From a checkpoint of a small transformer trained on Wikipedia.
Training: a variant of SOAP for these matrices, 113M tokens, 3443 steps.
Each number is 200 + 40 x the weight over its row's rms, rounded and kept within 0 to 999. Layers, rows and columns count from 0. The size before them is the row's rms in percent of the matrix's.

# q: layer 6 attention query, 96x64, rms 0.16, rows 0-31, columns 0-63
# k: layer 6 attention key, 96x64, rms 0.161, rows 0-31, columns 0-63
# v: layer 6 attention value, 96x64, rms 0.116, rows 0-20, columns 0-63
# o: layer 6 attention output (transposed), 96x64, rms 0.102, rows 0-19, columns 0-63
q0,082,232,244,160,143,147,112,169,199,206,133,189,198,187,222,210,240,267,164,185,239,217,249,232,200,177,211,300,178,185,185,188,177,149,224,205,181,224,200,167,222,246,228,188,149,228,234,157,254,167,201,207,271,240,247,129,233,182,188,96,234,253,165,247,196
k0,087,264,243,183,219,223,203,203,215,189,143,168,233,169,272,121,277,176,231,200,185,157,174,196,221,221,234,222,173,225,180,196,195,181,229,105,220,215,241,275,238,211,203,189,218,200,139,99,256,190,239,191,222,199,237,244,207,149,199,99,199,227,172,145,149
q1,084,185,192,150,242,187,221,163,208,182,262,245,183,135,125,204,183,137,193,131,158,226,194,158,183,127,158,161,213,169,195,127,213,217,178,182,156,182,168,212,129,153,233,174,265,222,126,135,215,109,208,220,126,216,190,226,182,184,219,249,194,159,189,159,218
k1,085,174,240,234,156,240,243,266,163,249,201,240,232,192,248,202,146,268,226,187,180,227,164,132,218,112,193,218,199,176,208,178,166,219,222,190,113,177,188,174,156,178,247,190,215,204,181,179,161,201,250,311,196,181,196,175,211,282,160,224,230,248,210,212,294
q2,101,209,160,164,202,158,191,203,226,213,193,262,126,226,220,233,255,187,142,232,185,183,232,280,224,195,213,166,188,217,144,155,198,233,90,167,256,188,281,207,210,235,124,209,206,181,230,225,215,237,182,159,195,207,172,244,266,149,192,206,141,250,187,273,138
k2,100,260,251,247,225,127,233,246,187,174,201,197,178,204,200,281,148,191,119,237,208,222,186,265,234,186,132,246,107,200,201,255,231,202,176,209,177,206,290,176,214,189,143,229,189,190,222,228,178,196,237,187,194,174,163,272,221,162,220,147,181,259,274,175,177
q3,079,226,227,212,249,187,257,223,164,224,233,139,184,232,123,213,126,288,243,224,267,258,172,231,208,202,192,171,199,201,210,297,198,179,143,159,154,178,211,170,169,271,177,229,145,195,203,187,226,211,184,153,266,265,180,263,203,168,165,193,148,239,169,161,183
k3,094,258,151,215,275,224,287,198,201,240,173,200,222,200,104,188,180,254,263,222,246,225,233,130,191,239,198,229,225,213,149,265,222,221,236,181,249,218,198,188,87,224,203,191,179,185,218,209,221,217,185,154,206,241,239,121,151,177,246,249,162,188,173,234,178
q4,112,246,242,165,204,172,157,310,236,184,156,243,227,209,261,174,190,191,150,245,191,200,191,255,154,190,261,218,206,267,186,186,187,172,93,170,208,213,239,259,215,184,215,263,214,170,208,193,235,231,145,206,192,160,234,124,256,192,179,196,206,263,124,167,190
k4,109,242,248,224,238,138,168,272,220,194,184,183,231,238,195,171,241,205,151,235,135,236,154,293,218,231,135,173,241,256,244,206,203,193,158,151,208,229,284,222,245,146,187,171,179,217,131,193,198,166,200,131,214,178,234,189,224,141,146,181,200,231,158,149,150
q5,090,160,199,233,126,237,139,166,197,151,222,273,260,223,167,222,282,157,212,227,209,173,253,219,151,159,172,174,190,170,174,261,187,208,205,220,248,127,191,140,178,199,223,164,151,137,267,237,261,250,180,175,158,223,183,200,216,200,208,231,233,164,285,217,247
k5,094,200,197,156,106,217,145,141,253,158,170,207,226,194,208,213,255,250,222,260,192,137,184,290,183,134,259,201,147,197,176,211,179,113,194,167,207,169,142,245,218,217,237,196,195,231,210,227,152,201,254,266,162,200,161,161,232,191,259,198,212,192,272,228,223
q6,098,210,122,261,257,252,166,180,259,256,232,208,162,135,132,259,170,193,238,219,246,212,150,229,242,226,172,230,201,259,264,222,196,234,128,192,247,128,170,234,238,251,185,249,219,192,192,207,183,266,190,202,211,155,200,188,216,212,213,175,159,257,261,247,170
k6,101,165,161,240,172,204,277,133,189,220,224,158,216,197,139,173,138,190,242,180,221,117,147,189,178,292,170,237,233,221,190,241,170,227,156,223,253,215,143,147,208,166,119,201,170,150,232,274,172,211,195,146,204,162,176,171,218,212,157,226,171,226,199,237,131
q7,126,239,233,171,162,263,292,157,150,205,191,190,229,177,149,137,233,206,229,169,211,230,241,153,122,287,213,267,217,192,179,186,185,235,243,289,187,193,151,166,237,198,213,127,214,164,223,201,142,204,207,203,185,281,201,148,171,226,243,231,249,159,198,207,210
k7,116,194,223,186,133,253,124,166,177,224,199,311,211,199,293,158,243,195,174,134,170,205,210,166,193,165,251,186,229,179,143,141,163,209,162,219,222,203,175,170,228,236,220,127,200,229,252,184,136,218,163,214,94,229,228,172,241,177,230,228,179,202,191,237,202
q8,083,172,223,212,244,197,134,269,195,235,145,209,207,216,217,234,165,212,80,211,153,223,181,205,271,156,152,177,259,250,182,215,217,208,190,170,219,249,239,159,244,288,177,239,229,162,213,184,225,165,229,173,209,177,238,253,216,170,107,180,238,225,191,179,125
k8,079,259,242,191,242,249,238,162,164,198,199,128,192,211,131,282,209,184,181,230,183,245,176,153,204,226,153,194,184,214,207,207,238,171,195,134,152,245,266,192,240,211,173,238,169,198,210,204,213,182,210,106,326,212,221,227,165,205,129,227,219,221,120,195,182
q9,102,196,184,175,178,82,87,208,167,245,186,176,152,194,172,206,200,237,192,174,152,252,269,140,194,182,226,98,184,166,142,177,196,154,266,182,178,187,189,208,142,166,173,170,221,195,259,231,237,195,153,193,205,127,199,182,234,170,185,166,180,168,163,182,222
k9,099,179,271,151,184,180,170,232,227,162,250,209,160,238,182,210,169,162,107,260,200,201,228,198,213,190,205,193,139,136,219,236,260,207,262,134,184,130,251,214,168,173,212,206,158,149,234,171,245,178,285,183,199,187,201,211,164,189,225,170,217,192,176,103,280
q10,099,138,283,219,158,218,218,163,253,149,175,221,185,276,204,181,244,238,205,175,219,215,166,174,168,183,164,227,188,168,130,215,147,212,248,203,185,245,137,154,158,102,244,119,142,180,175,195,160,152,211,209,172,156,183,152,206,191,228,209,218,194,269,135,240
k10,099,195,203,176,138,183,143,205,283,162,183,147,124,234,252,202,206,223,264,229,231,198,200,166,182,128,262,216,231,184,180,170,179,194,225,178,129,221,177,210,173,150,222,180,218,241,130,187,167,177,229,253,165,171,201,258,217,249,271,155,221,140,202,278,262
q11,101,131,226,204,181,183,192,149,200,187,202,143,198,223,130,247,206,189,148,168,150,158,188,201,248,178,172,193,228,186,222,184,241,238,176,174,168,171,60,131,203,138,252,199,124,259,142,215,147,190,173,147,210,162,163,256,206,194,270,188,224,207,200,226,210
k11,099,149,204,210,204,237,227,154,174,216,201,124,217,227,215,166,185,165,228,165,243,160,190,142,213,195,210,233,157,184,245,203,206,222,204,233,211,213,142,232,208,218,299,262,170,188,159,184,146,230,212,206,203,152,179,228,198,291,295,172,159,130,224,309,251
q12,096,216,195,157,179,189,210,179,227,152,169,206,257,114,96,220,159,194,164,198,143,178,216,145,172,221,175,265,196,201,197,266,236,200,187,235,248,183,186,172,167,103,234,211,199,169,200,239,211,174,226,160,230,274,237,123,114,187,204,200,236,271,212,160,201
k12,108,180,223,225,170,229,190,230,121,215,188,204,309,203,162,141,308,195,188,173,183,155,198,206,188,254,240,250,206,202,178,199,203,229,178,240,240,229,124,179,138,210,265,217,168,243,151,189,204,138,155,170,218,166,229,220,183,229,255,280,224,201,181,238,134
q13,087,261,186,225,255,233,177,240,290,303,166,210,191,200,190,258,183,214,199,270,198,253,187,205,226,189,162,192,161,217,217,211,188,309,168,125,135,273,236,210,250,166,231,259,154,156,197,172,197,212,197,209,204,185,137,238,235,182,253,172,173,217,189,180,218
k13,079,191,228,260,208,209,284,205,205,209,172,147,174,290,182,228,153,225,284,213,218,250,150,180,200,265,177,200,226,195,213,130,166,261,179,171,209,275,226,222,182,138,161,282,149,215,222,193,219,201,162,166,266,178,115,211,215,190,198,207,156,223,195,169,143
q14,090,137,249,250,229,205,203,188,205,136,186,153,283,293,213,209,252,220,165,118,183,224,210,252,313,261,240,196,153,242,239,199,211,223,200,168,195,229,209,267,193,187,224,155,187,162,122,191,201,134,209,217,213,168,175,220,188,195,197,192,156,196,134,173,204
k14,087,108,219,263,232,171,200,147,209,224,160,158,141,267,192,253,271,181,190,182,195,222,184,166,202,227,193,203,276,176,223,209,205,208,291,191,218,211,260,211,139,219,174,250,217,256,160,181,208,200,202,201,184,99,253,169,231,266,178,159,205,164,246,260,218
q15,101,215,245,105,176,250,91,204,173,169,189,227,169,210,199,190,152,227,166,221,224,235,215,102,121,167,199,220,208,121,176,232,258,160,199,210,180,188,108,167,192,254,225,193,154,161,212,169,194,187,231,216,171,238,235,165,175,191,238,221,248,238,193,179,264
k15,114,225,235,61,169,244,209,228,221,195,225,217,159,215,250,109,202,244,146,215,191,196,189,220,155,160,263,195,175,188,227,176,191,150,215,169,220,216,141,242,205,295,241,136,232,209,176,164,209,211,200,171,207,279,191,172,183,184,178,227,197,295,191,238,192
q16,088,188,138,191,221,225,264,183,145,234,163,199,203,223,144,149,248,209,273,222,208,247,241,136,140,228,214,214,169,131,95,210,219,213,269,270,186,210,153,193,152,167,218,184,171,188,173,205,186,165,218,199,177,189,210,218,103,204,193,245,135,164,243,252,218
k16,099,159,199,187,146,240,154,199,168,218,245,240,121,219,254,160,281,194,243,182,241,212,247,167,214,174,275,186,194,182,128,158,226,219,166,257,194,153,164,165,132,222,159,207,121,186,227,173,185,271,174,262,122,190,218,240,227,210,259,192,173,201,206,241,216
q17,092,165,153,176,235,179,166,161,223,191,187,185,140,202,201,194,164,144,169,226,230,176,180,200,203,172,208,148,274,178,164,241,271,185,148,186,239,206,206,154,203,256,186,310,132,157,287,149,233,191,159,131,200,163,200,161,212,229,201,218,176,160,152,210,108
k17,087,230,190,162,211,197,179,218,146,186,155,207,199,191,263,260,205,278,185,262,259,193,174,225,247,210,216,217,175,252,228,204,166,211,132,185,186,243,226,163,234,293,141,246,134,144,214,171,235,183,174,161,237,168,165,149,171,130,176,167,168,226,112,207,144
q18,102,252,265,204,236,150,141,225,228,203,157,171,192,132,282,253,198,197,194,203,244,168,224,118,177,214,189,272,251,174,161,186,183,218,133,273,228,232,219,233,161,203,208,236,309,166,258,217,262,162,190,197,193,187,235,162,164,198,187,181,250,221,222,218,235
k18,094,210,207,199,187,156,168,230,149,198,188,188,231,185,220,158,284,177,155,247,253,168,231,189,258,207,242,198,204,181,165,188,174,202,259,197,139,275,144,140,231,110,172,110,153,198,196,158,178,200,186,164,263,143,250,206,160,212,170,218,259,257,171,150,163
q19,103,315,249,168,179,183,225,198,260,156,219,129,136,162,168,206,157,208,173,242,173,250,177,181,98,218,200,233,154,194,221,224,244,166,221,248,194,224,175,240,192,143,211,176,275,149,220,188,187,191,204,185,263,228,185,246,109,152,216,227,191,218,237,167,193
k19,111,260,213,175,203,183,249,257,203,187,213,216,270,222,248,185,242,232,252,192,232,245,212,144,85,257,211,234,206,198,153,198,221,215,182,247,186,233,158,203,161,160,258,147,216,246,137,190,242,198,122,183,195,193,252,140,170,202,211,282,194,226,256,165,156
q20,125,202,217,318,209,191,238,171,130,168,141,188,202,255,196,183,246,201,242,213,250,272,208,117,148,268,209,210,138,174,176,178,184,301,211,236,182,261,215,184,193,195,144,155,182,188,221,165,151,141,213,188,211,223,196,136,207,222,194,186,201,139,222,189,162
k20,130,230,141,202,227,199,181,187,201,209,182,259,135,247,275,178,255,167,234,256,199,217,255,143,183,201,255,163,226,132,113,147,190,221,234,221,220,251,225,185,198,207,92,189,176,161,281,193,184,232,224,235,168,180,221,211,234,226,210,217,189,129,182,273,220
q21,086,180,103,206,208,165,125,233,191,232,203,234,245,143,230,193,194,208,199,208,234,234,233,219,233,230,211,218,310,201,156,191,254,225,185,148,251,240,211,224,233,164,181,206,164,231,264,230,196,215,176,210,234,127,193,229,207,253,99,194,157,267,130,216,168
k21,098,189,211,232,242,181,165,198,181,179,254,153,191,222,132,208,219,170,161,265,201,175,101,280,256,180,168,166,200,213,189,199,308,239,165,179,244,154,226,171,229,224,174,290,185,152,260,177,226,191,198,160,178,180,218,245,122,171,188,146,251,221,178,216,204
q22,102,169,208,290,211,141,186,163,158,160,209,141,188,234,146,184,170,164,229,230,189,202,224,203,283,240,206,180,256,196,226,208,219,154,278,152,216,199,118,172,192,217,154,223,177,241,268,257,196,209,250,191,260,243,187,254,161,222,177,172,245,124,131,196,186
k22,099,164,141,182,254,190,168,131,182,171,155,212,211,145,217,183,175,154,199,186,215,201,264,165,134,214,184,232,215,141,166,203,226,156,330,255,214,177,161,166,203,200,262,233,166,211,271,187,243,219,257,144,221,202,204,124,138,208,226,214,211,157,156,217,236
q23,089,217,193,188,221,222,164,271,159,214,155,171,176,174,245,192,294,158,151,173,176,187,175,213,288,231,226,172,176,237,180,183,95,205,188,108,196,229,186,155,226,238,231,237,207,210,126,191,264,183,172,179,209,157,221,179,159,223,176,232,184,164,125,142,148
k23,093,154,223,240,262,215,245,216,146,208,238,171,170,200,157,259,251,135,111,176,220,194,196,212,298,237,203,215,218,261,211,151,137,204,135,143,184,187,267,195,237,153,150,201,139,225,186,212,232,208,246,201,210,152,209,214,153,203,184,157,183,144,140,157,217
q24,084,202,265,231,149,221,187,111,208,165,164,197,232,179,235,173,245,231,225,183,224,167,213,188,210,227,250,211,163,144,171,238,152,220,207,254,113,238,172,142,196,132,92,180,219,292,266,218,192,208,193,286,211,192,222,201,241,223,229,168,228,184,204,228,172
k24,091,261,149,169,168,182,174,180,218,224,197,201,152,241,275,200,214,192,174,178,193,179,224,209,169,139,246,119,189,148,170,133,171,222,264,244,176,216,181,160,163,224,232,172,240,228,232,188,157,231,260,164,173,204,189,255,213,200,191,68,221,143,245,140,247
q25,087,212,206,186,154,149,149,245,201,213,248,237,165,184,242,175,247,223,202,213,163,164,181,164,220,215,264,185,225,205,158,207,128,193,192,200,180,170,162,173,208,167,138,137,203,250,236,187,242,170,257,248,180,179,260,125,154,138,119,143,178,206,164,264,292
k25,087,227,245,181,214,210,148,221,210,175,276,190,240,175,251,196,175,190,217,262,224,120,209,294,253,203,224,236,153,223,215,197,246,163,211,162,225,173,233,183,211,173,188,114,198,251,204,96,183,214,276,236,216,247,222,250,181,249,190,140,213,232,241,139,216
q26,082,200,231,164,224,202,219,136,195,216,152,184,165,174,237,163,199,237,203,188,184,284,176,165,186,160,321,281,216,193,209,177,264,168,201,246,222,210,144,184,158,246,219,215,117,176,197,166,190,152,186,170,199,220,188,176,205,201,117,166,102,222,152,173,255
k26,082,239,203,171,239,276,137,287,226,192,229,206,223,213,275,109,226,211,230,291,271,245,136,158,162,224,256,219,229,234,206,226,192,131,174,210,206,243,217,199,191,205,189,237,214,196,223,181,227,237,129,230,186,149,232,186,208,151,134,184,179,237,149,201,197
q27,103,174,153,182,193,215,153,185,180,217,158,230,192,163,206,123,218,226,195,153,160,235,164,122,152,243,261,201,151,152,225,130,207,174,210,247,194,249,137,180,149,273,246,176,164,165,217,216,215,183,132,204,188,129,248,217,160,226,187,176,189,136,102,231,199
k27,096,184,226,166,203,227,109,239,168,176,258,283,162,195,264,130,265,219,132,171,226,249,185,213,280,169,267,174,230,156,174,153,226,142,220,173,219,174,207,185,235,228,220,200,150,212,225,224,245,241,182,187,184,155,227,183,251,245,151,132,174,203,171,191,244
q28,103,258,146,269,225,219,219,210,129,275,265,213,169,228,171,212,134,195,237,168,237,196,184,217,244,198,189,177,173,247,172,167,183,237,117,159,190,217,148,117,194,186,82,234,174,236,257,213,155,229,239,220,152,214,187,183,196,211,182,251,143,176,216,188,194
k28,111,265,114,236,193,183,204,197,156,203,205,188,158,165,159,223,108,184,194,261,232,215,199,179,162,207,196,230,206,175,145,160,185,231,201,243,225,174,188,201,208,197,98,185,155,150,319,215,132,231,228,215,168,235,135,198,137,207,160,183,143,181,161,161,206
q29,085,225,191,262,139,220,160,161,198,151,175,220,147,202,183,222,199,209,186,172,141,253,249,73,110,225,175,218,234,196,177,215,147,228,220,183,137,254,202,217,241,187,133,247,128,207,165,164,209,195,199,174,219,182,244,145,196,271,168,199,259,202,175,167,173
k29,077,262,180,139,265,289,167,165,230,179,264,254,186,263,195,143,233,178,196,190,202,182,198,164,171,235,193,190,181,149,208,106,241,161,201,276,171,264,191,195,215,261,168,161,158,210,232,182,221,163,247,212,163,204,282,197,168,228,228,219,165,129,181,206,165
q30,092,164,190,251,206,184,135,217,226,238,124,202,177,165,210,270,128,171,170,174,139,186,207,251,223,147,221,179,166,223,175,190,160,235,157,146,209,156,297,172,211,210,182,206,271,168,170,200,174,214,252,212,169,136,159,150,206,254,200,109,148,229,208,244,165
k30,090,223,205,223,208,202,216,239,169,203,178,180,129,217,186,257,138,116,209,242,176,203,170,188,209,285,226,192,178,164,240,194,148,233,209,232,184,182,172,148,235,191,167,251,222,315,249,277,186,200,283,178,253,230,155,231,192,210,158,203,291,171,202,181,166
q31,092,221,239,172,197,212,224,208,215,126,137,174,231,186,171,264,237,154,178,197,220,194,179,237,238,265,243,269,131,198,211,179,208,211,259,204,207,210,231,194,257,165,304,193,215,239,202,192,224,208,223,209,272,123,246,233,212,240,199,231,291,207,179,137,275
k31,098,189,249,231,210,187,234,227,211,167,179,183,181,199,202,218,271,192,248,151,185,190,167,156,214,240,187,250,159,202,206,190,114,241,217,232,244,303,200,237,251,203,328,233,187,223,115,148,234,207,167,234,197,148,256,209,209,231,201,212,249,140,176,153,209
v0,108,161,240,166,237,143,134,199,197,196,198,247,133,242,96,191,182,245,150,169,217,167,182,203,184,279,192,227,150,196,185,192,267,178,188,179,207,203,202,225,254,163,250,110,186,149,213,188,215,120,189,149,230,250,191,199,177,109,223,228,168,162,170,175,230
o0,111,211,195,287,222,183,223,141,183,210,277,186,216,191,199,186,174,181,214,142,220,227,176,205,280,186,130,164,206,187,222,189,204,129,255,226,151,107,192,153,151,205,83,207,170,253,235,195,220,234,259,207,206,189,204,205,206,203,178,119,144,178,240,167,167
v1,097,234,195,172,246,213,282,203,269,204,222,238,164,156,157,203,165,153,253,205,302,185,228,114,261,164,197,193,210,229,214,182,148,193,188,272,206,263,125,289,215,153,229,222,193,176,151,185,228,196,213,145,180,189,242,223,187,210,259,176,178,210,172,223,249
o1,105,176,179,148,185,158,153,123,174,169,135,187,120,163,187,170,149,175,182,217,162,163,243,208,213,125,224,196,208,170,165,207,290,177,193,209,207,153,256,134,157,228,156,166,199,167,268,208,169,185,159,211,177,256,156,204,284,192,233,133,200,180,131,215,208
v2,096,244,241,198,221,243,199,266,231,195,266,237,185,221,181,159,213,263,172,162,125,228,187,208,281,209,231,190,182,218,214,170,222,244,190,298,219,197,195,289,174,153,305,235,183,284,261,214,186,198,192,230,206,180,207,202,172,215,227,204,247,241,133,158,205
o2,092,262,160,194,146,128,186,189,211,159,161,176,126,111,176,271,190,117,213,195,235,218,283,188,162,203,180,176,198,154,188,196,158,227,216,242,176,218,255,228,251,179,157,223,298,199,225,223,270,202,203,256,239,229,214,239,202,243,203,218,217,170,245,213,154
v3,109,218,228,217,247,258,242,187,182,209,179,190,188,227,153,188,250,210,193,241,239,231,172,169,192,260,155,277,265,266,228,191,145,192,220,202,289,192,223,230,180,232,126,213,193,164,157,203,257,268,237,243,234,239,244,274,125,248,230,220,151,179,182,149,224
o3,113,236,205,139,156,193,176,298,195,228,266,218,210,215,211,188,215,192,175,253,166,151,206,302,291,147,248,187,145,180,221,162,180,141,212,128,140,191,248,180,273,187,268,190,217,246,143,225,209,201,214,229,183,165,189,213,249,198,200,164,233,229,215,186,240
v4,110,262,230,195,155,234,147,300,152,279,151,229,215,266,175,227,171,241,218,238,235,213,196,236,199,161,139,214,211,144,187,160,189,153,222,194,184,234,153,215,211,138,211,223,162,245,139,215,169,274,218,227,245,183,160,243,188,211,206,211,263,206,207,185,299
o4,098,146,189,233,241,206,232,200,148,249,210,221,259,116,204,182,265,165,178,217,164,172,204,163,251,284,234,195,194,203,134,180,140,168,252,196,193,215,282,152,271,237,159,214,153,207,193,195,238,191,196,144,251,183,210,135,222,220,159,203,160,167,118,227,158
v5,086,218,242,167,160,220,230,213,183,186,279,168,268,268,167,192,199,158,211,253,173,148,194,272,202,189,212,182,161,156,94,208,159,206,165,209,134,196,184,202,162,282,185,128,242,216,275,185,182,193,219,238,208,172,193,219,246,161,250,132,173,164,180,153,165
o5,089,197,141,206,203,210,219,231,210,157,143,180,201,140,109,176,225,153,245,154,133,157,184,191,127,256,241,207,210,204,178,219,191,240,152,234,315,238,189,227,163,167,173,226,210,186,159,200,210,209,137,205,115,239,227,179,154,208,186,271,217,223,167,257,159
v6,100,225,191,230,201,142,157,240,305,231,203,172,261,193,187,177,140,171,245,191,192,187,239,137,179,197,177,193,135,176,187,246,196,198,190,197,220,162,277,258,256,182,209,239,209,214,251,217,218,181,184,180,160,134,258,133,254,251,267,134,192,184,248,173,136
o6,093,234,233,231,208,254,249,200,200,204,229,234,152,238,127,185,208,190,292,258,292,239,117,159,166,149,205,238,178,230,136,226,206,205,171,229,192,216,201,114,170,163,143,168,185,159,149,220,188,202,187,193,170,194,161,262,196,224,191,267,196,205,279,202,239
v7,099,233,241,170,283,236,247,202,160,233,245,270,166,235,151,194,303,228,228,141,173,239,208,234,274,259,186,218,228,197,190,185,252,227,173,255,233,194,178,181,218,243,237,252,258,157,140,178,171,229,132,178,177,247,206,241,154,167,181,225,202,195,210,230,257
o7,108,218,268,248,174,195,138,186,255,180,210,185,227,213,284,273,133,174,154,162,201,211,229,221,147,147,202,232,209,222,246,202,203,222,200,202,143,177,288,255,232,158,202,190,291,226,220,184,231,165,266,209,210,209,218,208,240,215,186,119,289,214,172,162,192
v8,097,215,166,161,192,255,221,237,257,102,215,204,249,218,159,156,181,201,142,263,151,193,176,212,272,231,250,214,199,197,246,144,250,255,261,142,174,224,103,179,243,266,233,113,248,224,164,215,171,174,217,189,187,189,195,239,194,151,189,220,195,194,196,188,208
o8,091,242,234,216,166,109,152,229,224,197,191,164,192,178,179,226,209,212,212,147,174,165,219,192,183,180,189,125,293,272,134,189,162,210,142,219,230,132,203,253,125,231,167,240,264,181,206,222,239,193,194,234,152,240,293,179,233,171,177,151,206,251,229,203,175
v9,118,134,225,196,114,144,244,246,253,197,187,189,279,193,277,328,180,168,224,226,202,157,161,173,198,204,189,193,197,166,190,163,157,241,249,237,219,150,214,223,176,218,166,168,223,248,226,245,151,159,224,264,180,205,204,171,237,218,195,198,245,253,217,152,252
o9,136,222,153,248,224,204,183,232,189,219,240,219,214,244,200,172,255,197,210,220,239,241,189,180,164,247,198,229,239,248,174,229,221,211,143,200,285,259,154,232,234,233,228,283,120,189,218,200,267,235,105,160,242,185,228,260,183,244,222,286,231,173,181,229,144
v10,115,222,226,106,202,180,167,195,291,227,222,220,171,189,248,218,209,181,189,191,193,241,199,173,177,263,204,249,223,148,236,230,230,195,204,248,314,147,215,131,209,171,163,160,222,284,178,222,131,233,159,197,213,177,177,265,233,174,206,202,250,218,240,245,133
o10,114,242,197,281,230,169,236,198,133,209,239,127,183,237,206,203,255,195,223,197,204,192,207,204,220,190,253,193,254,264,211,192,168,323,148,179,139,235,202,238,194,220,223,212,272,198,184,137,149,155,182,231,162,182,190,251,193,229,237,213,205,95,183,159,162
v11,107,244,105,215,221,221,173,156,239,259,192,161,191,214,151,203,225,153,335,229,161,217,141,234,244,208,220,172,195,146,245,211,195,202,204,249,201,232,194,196,173,207,208,172,215,207,169,233,230,170,214,165,127,208,230,198,195,98,126,135,199,228,261,199,177
o11,099,219,248,217,215,181,151,191,187,131,265,208,186,160,229,182,152,217,127,217,188,212,212,212,107,178,196,185,234,180,162,239,225,214,142,198,195,116,226,195,244,172,125,195,250,148,263,111,148,210,241,188,139,244,194,129,201,179,218,237,203,264,213,242,169
v12,108,235,103,221,241,221,169,200,132,238,267,212,242,203,176,249,284,242,186,159,213,148,209,158,97,228,143,231,149,203,216,169,199,205,178,179,210,201,253,228,199,248,179,179,137,228,178,169,237,268,217,193,214,160,145,227,180,256,265,220,170,171,182,207,157
o12,098,136,232,169,143,192,223,245,200,204,269,162,174,166,227,193,198,207,178,233,206,183,172,242,301,150,194,223,167,268,204,154,168,148,183,138,168,201,227,164,274,212,162,147,199,244,178,228,163,195,203,223,185,222,171,202,148,145,63,168,213,238,161,198,211
v13,098,254,181,172,134,229,169,109,180,277,210,174,153,167,259,256,223,241,232,208,210,204,191,115,191,225,233,237,257,231,159,196,174,182,171,164,254,287,173,316,218,239,217,241,252,167,202,194,215,173,215,222,184,225,171,179,250,216,203,159,238,176,180,172,196
o13,094,131,210,241,230,216,208,165,181,148,175,172,191,250,158,249,150,160,120,159,127,148,233,304,216,181,205,192,234,234,243,170,261,235,138,137,267,154,234,183,209,247,198,195,218,208,216,250,160,236,186,157,167,168,208,265,233,227,218,204,218,214,138,205,188
v14,100,138,191,155,188,244,177,217,259,204,216,254,229,214,257,225,163,201,236,193,195,266,265,279,231,265,187,123,167,178,230,206,177,201,152,284,264,198,220,165,207,229,192,136,254,176,183,220,181,153,195,251,253,207,209,196,282,205,156,285,212,158,203,201,192
o14,098,334,196,254,233,176,195,271,184,156,139,159,198,196,230,180,204,197,223,216,215,197,98,131,164,266,201,215,191,225,223,188,153,186,192,223,181,271,179,230,230,153,204,177,226,217,203,190,222,176,176,128,222,179,235,160,172,183,294,220,232,222,212,158,139
v15,092,188,228,181,172,201,199,223,227,257,297,268,183,272,203,173,191,223,229,158,188,175,267,211,180,191,200,186,150,164,206,125,220,191,228,218,216,218,73,119,227,141,140,180,198,213,152,153,180,201,225,171,168,223,176,239,248,162,245,211,229,232,252,155,229
o15,096,257,201,182,224,145,196,243,160,227,202,144,231,117,146,233,154,138,192,165,164,217,172,155,160,231,176,282,212,247,192,189,218,221,167,182,195,188,265,233,138,237,172,235,207,151,191,197,229,133,156,169,212,188,263,121,195,163,178,135,194,188,185,223,105
v16,104,157,257,204,233,196,163,173,275,231,208,250,192,205,280,219,209,198,238,157,173,238,232,245,202,214,181,214,278,187,155,260,139,246,226,176,235,173,256,218,167,255,175,171,186,196,279,150,233,277,214,268,156,174,221,145,280,206,179,151,189,231,179,222,178
o16,106,195,173,196,223,217,209,241,190,164,177,102,236,237,164,170,172,167,143,194,232,228,178,136,145,248,208,235,171,172,249,196,238,249,179,242,207,210,173,213,239,142,337,194,222,202,121,201,171,159,184,193,244,210,146,176,112,233,217,258,232,210,223,182,200
v17,103,256,204,216,208,299,167,261,160,221,193,232,254,176,209,284,234,235,206,159,294,175,257,204,233,186,176,182,186,250,188,144,197,201,251,231,249,121,190,181,238,149,170,122,167,197,164,175,178,228,166,220,203,247,180,187,248,259,219,169,161,211,163,237,159
o17,095,227,197,236,206,143,204,240,169,136,173,138,228,196,175,183,188,241,205,248,185,248,205,214,237,249,262,182,191,228,190,202,191,204,243,197,174,297,230,207,194,145,180,221,234,292,206,174,249,162,242,226,261,182,209,184,226,181,67,195,220,198,120,163,257
v18,111,221,153,238,127,257,188,180,197,130,174,220,210,215,208,234,229,234,208,225,200,233,206,236,216,257,232,192,228,291,175,187,161,222,200,195,244,123,236,156,194,273,188,244,224,313,207,126,178,209,213,179,185,246,198,253,154,215,218,273,180,195,243,278,194
o18,103,247,315,229,217,160,211,232,258,116,180,189,188,235,257,241,216,169,143,140,150,236,240,230,192,203,246,231,249,246,188,219,211,210,221,194,184,272,195,242,181,187,256,183,280,210,152,209,220,194,178,262,218,129,202,239,199,186,154,194,287,231,189,187,190
v19,111,168,170,306,192,180,216,166,153,187,200,222,218,250,199,186,164,211,172,161,197,167,295,287,216,132,163,197,187,225,203,179,148,192,230,164,145,286,145,143,187,269,239,177,230,197,215,162,219,208,181,224,230,258,195,264,214,137,198,228,185,225,260,192,246
o19,117,231,290,113,200,239,227,185,211,201,194,266,244,160,226,173,239,208,159,169,127,216,177,205,160,218,223,271,208,241,263,204,223,173,224,257,253,138,185,260,191,284,257,172,212,163,202,175,246,196,185,193,205,239,307,164,182,188,198,215,233,242,227,215,214
v20,096,64,230,229,168,189,207,185,217,206,214,212,212,220,226,136,216,180,238,205,270,221,223,196,161,141,225,244,268,109,182,270,218,197,262,234,259,198,289,229,176,186,156,206,245,211,219,199,230,158,245,176,144,165,197,142,159,194,234,164,194,209,230,210,212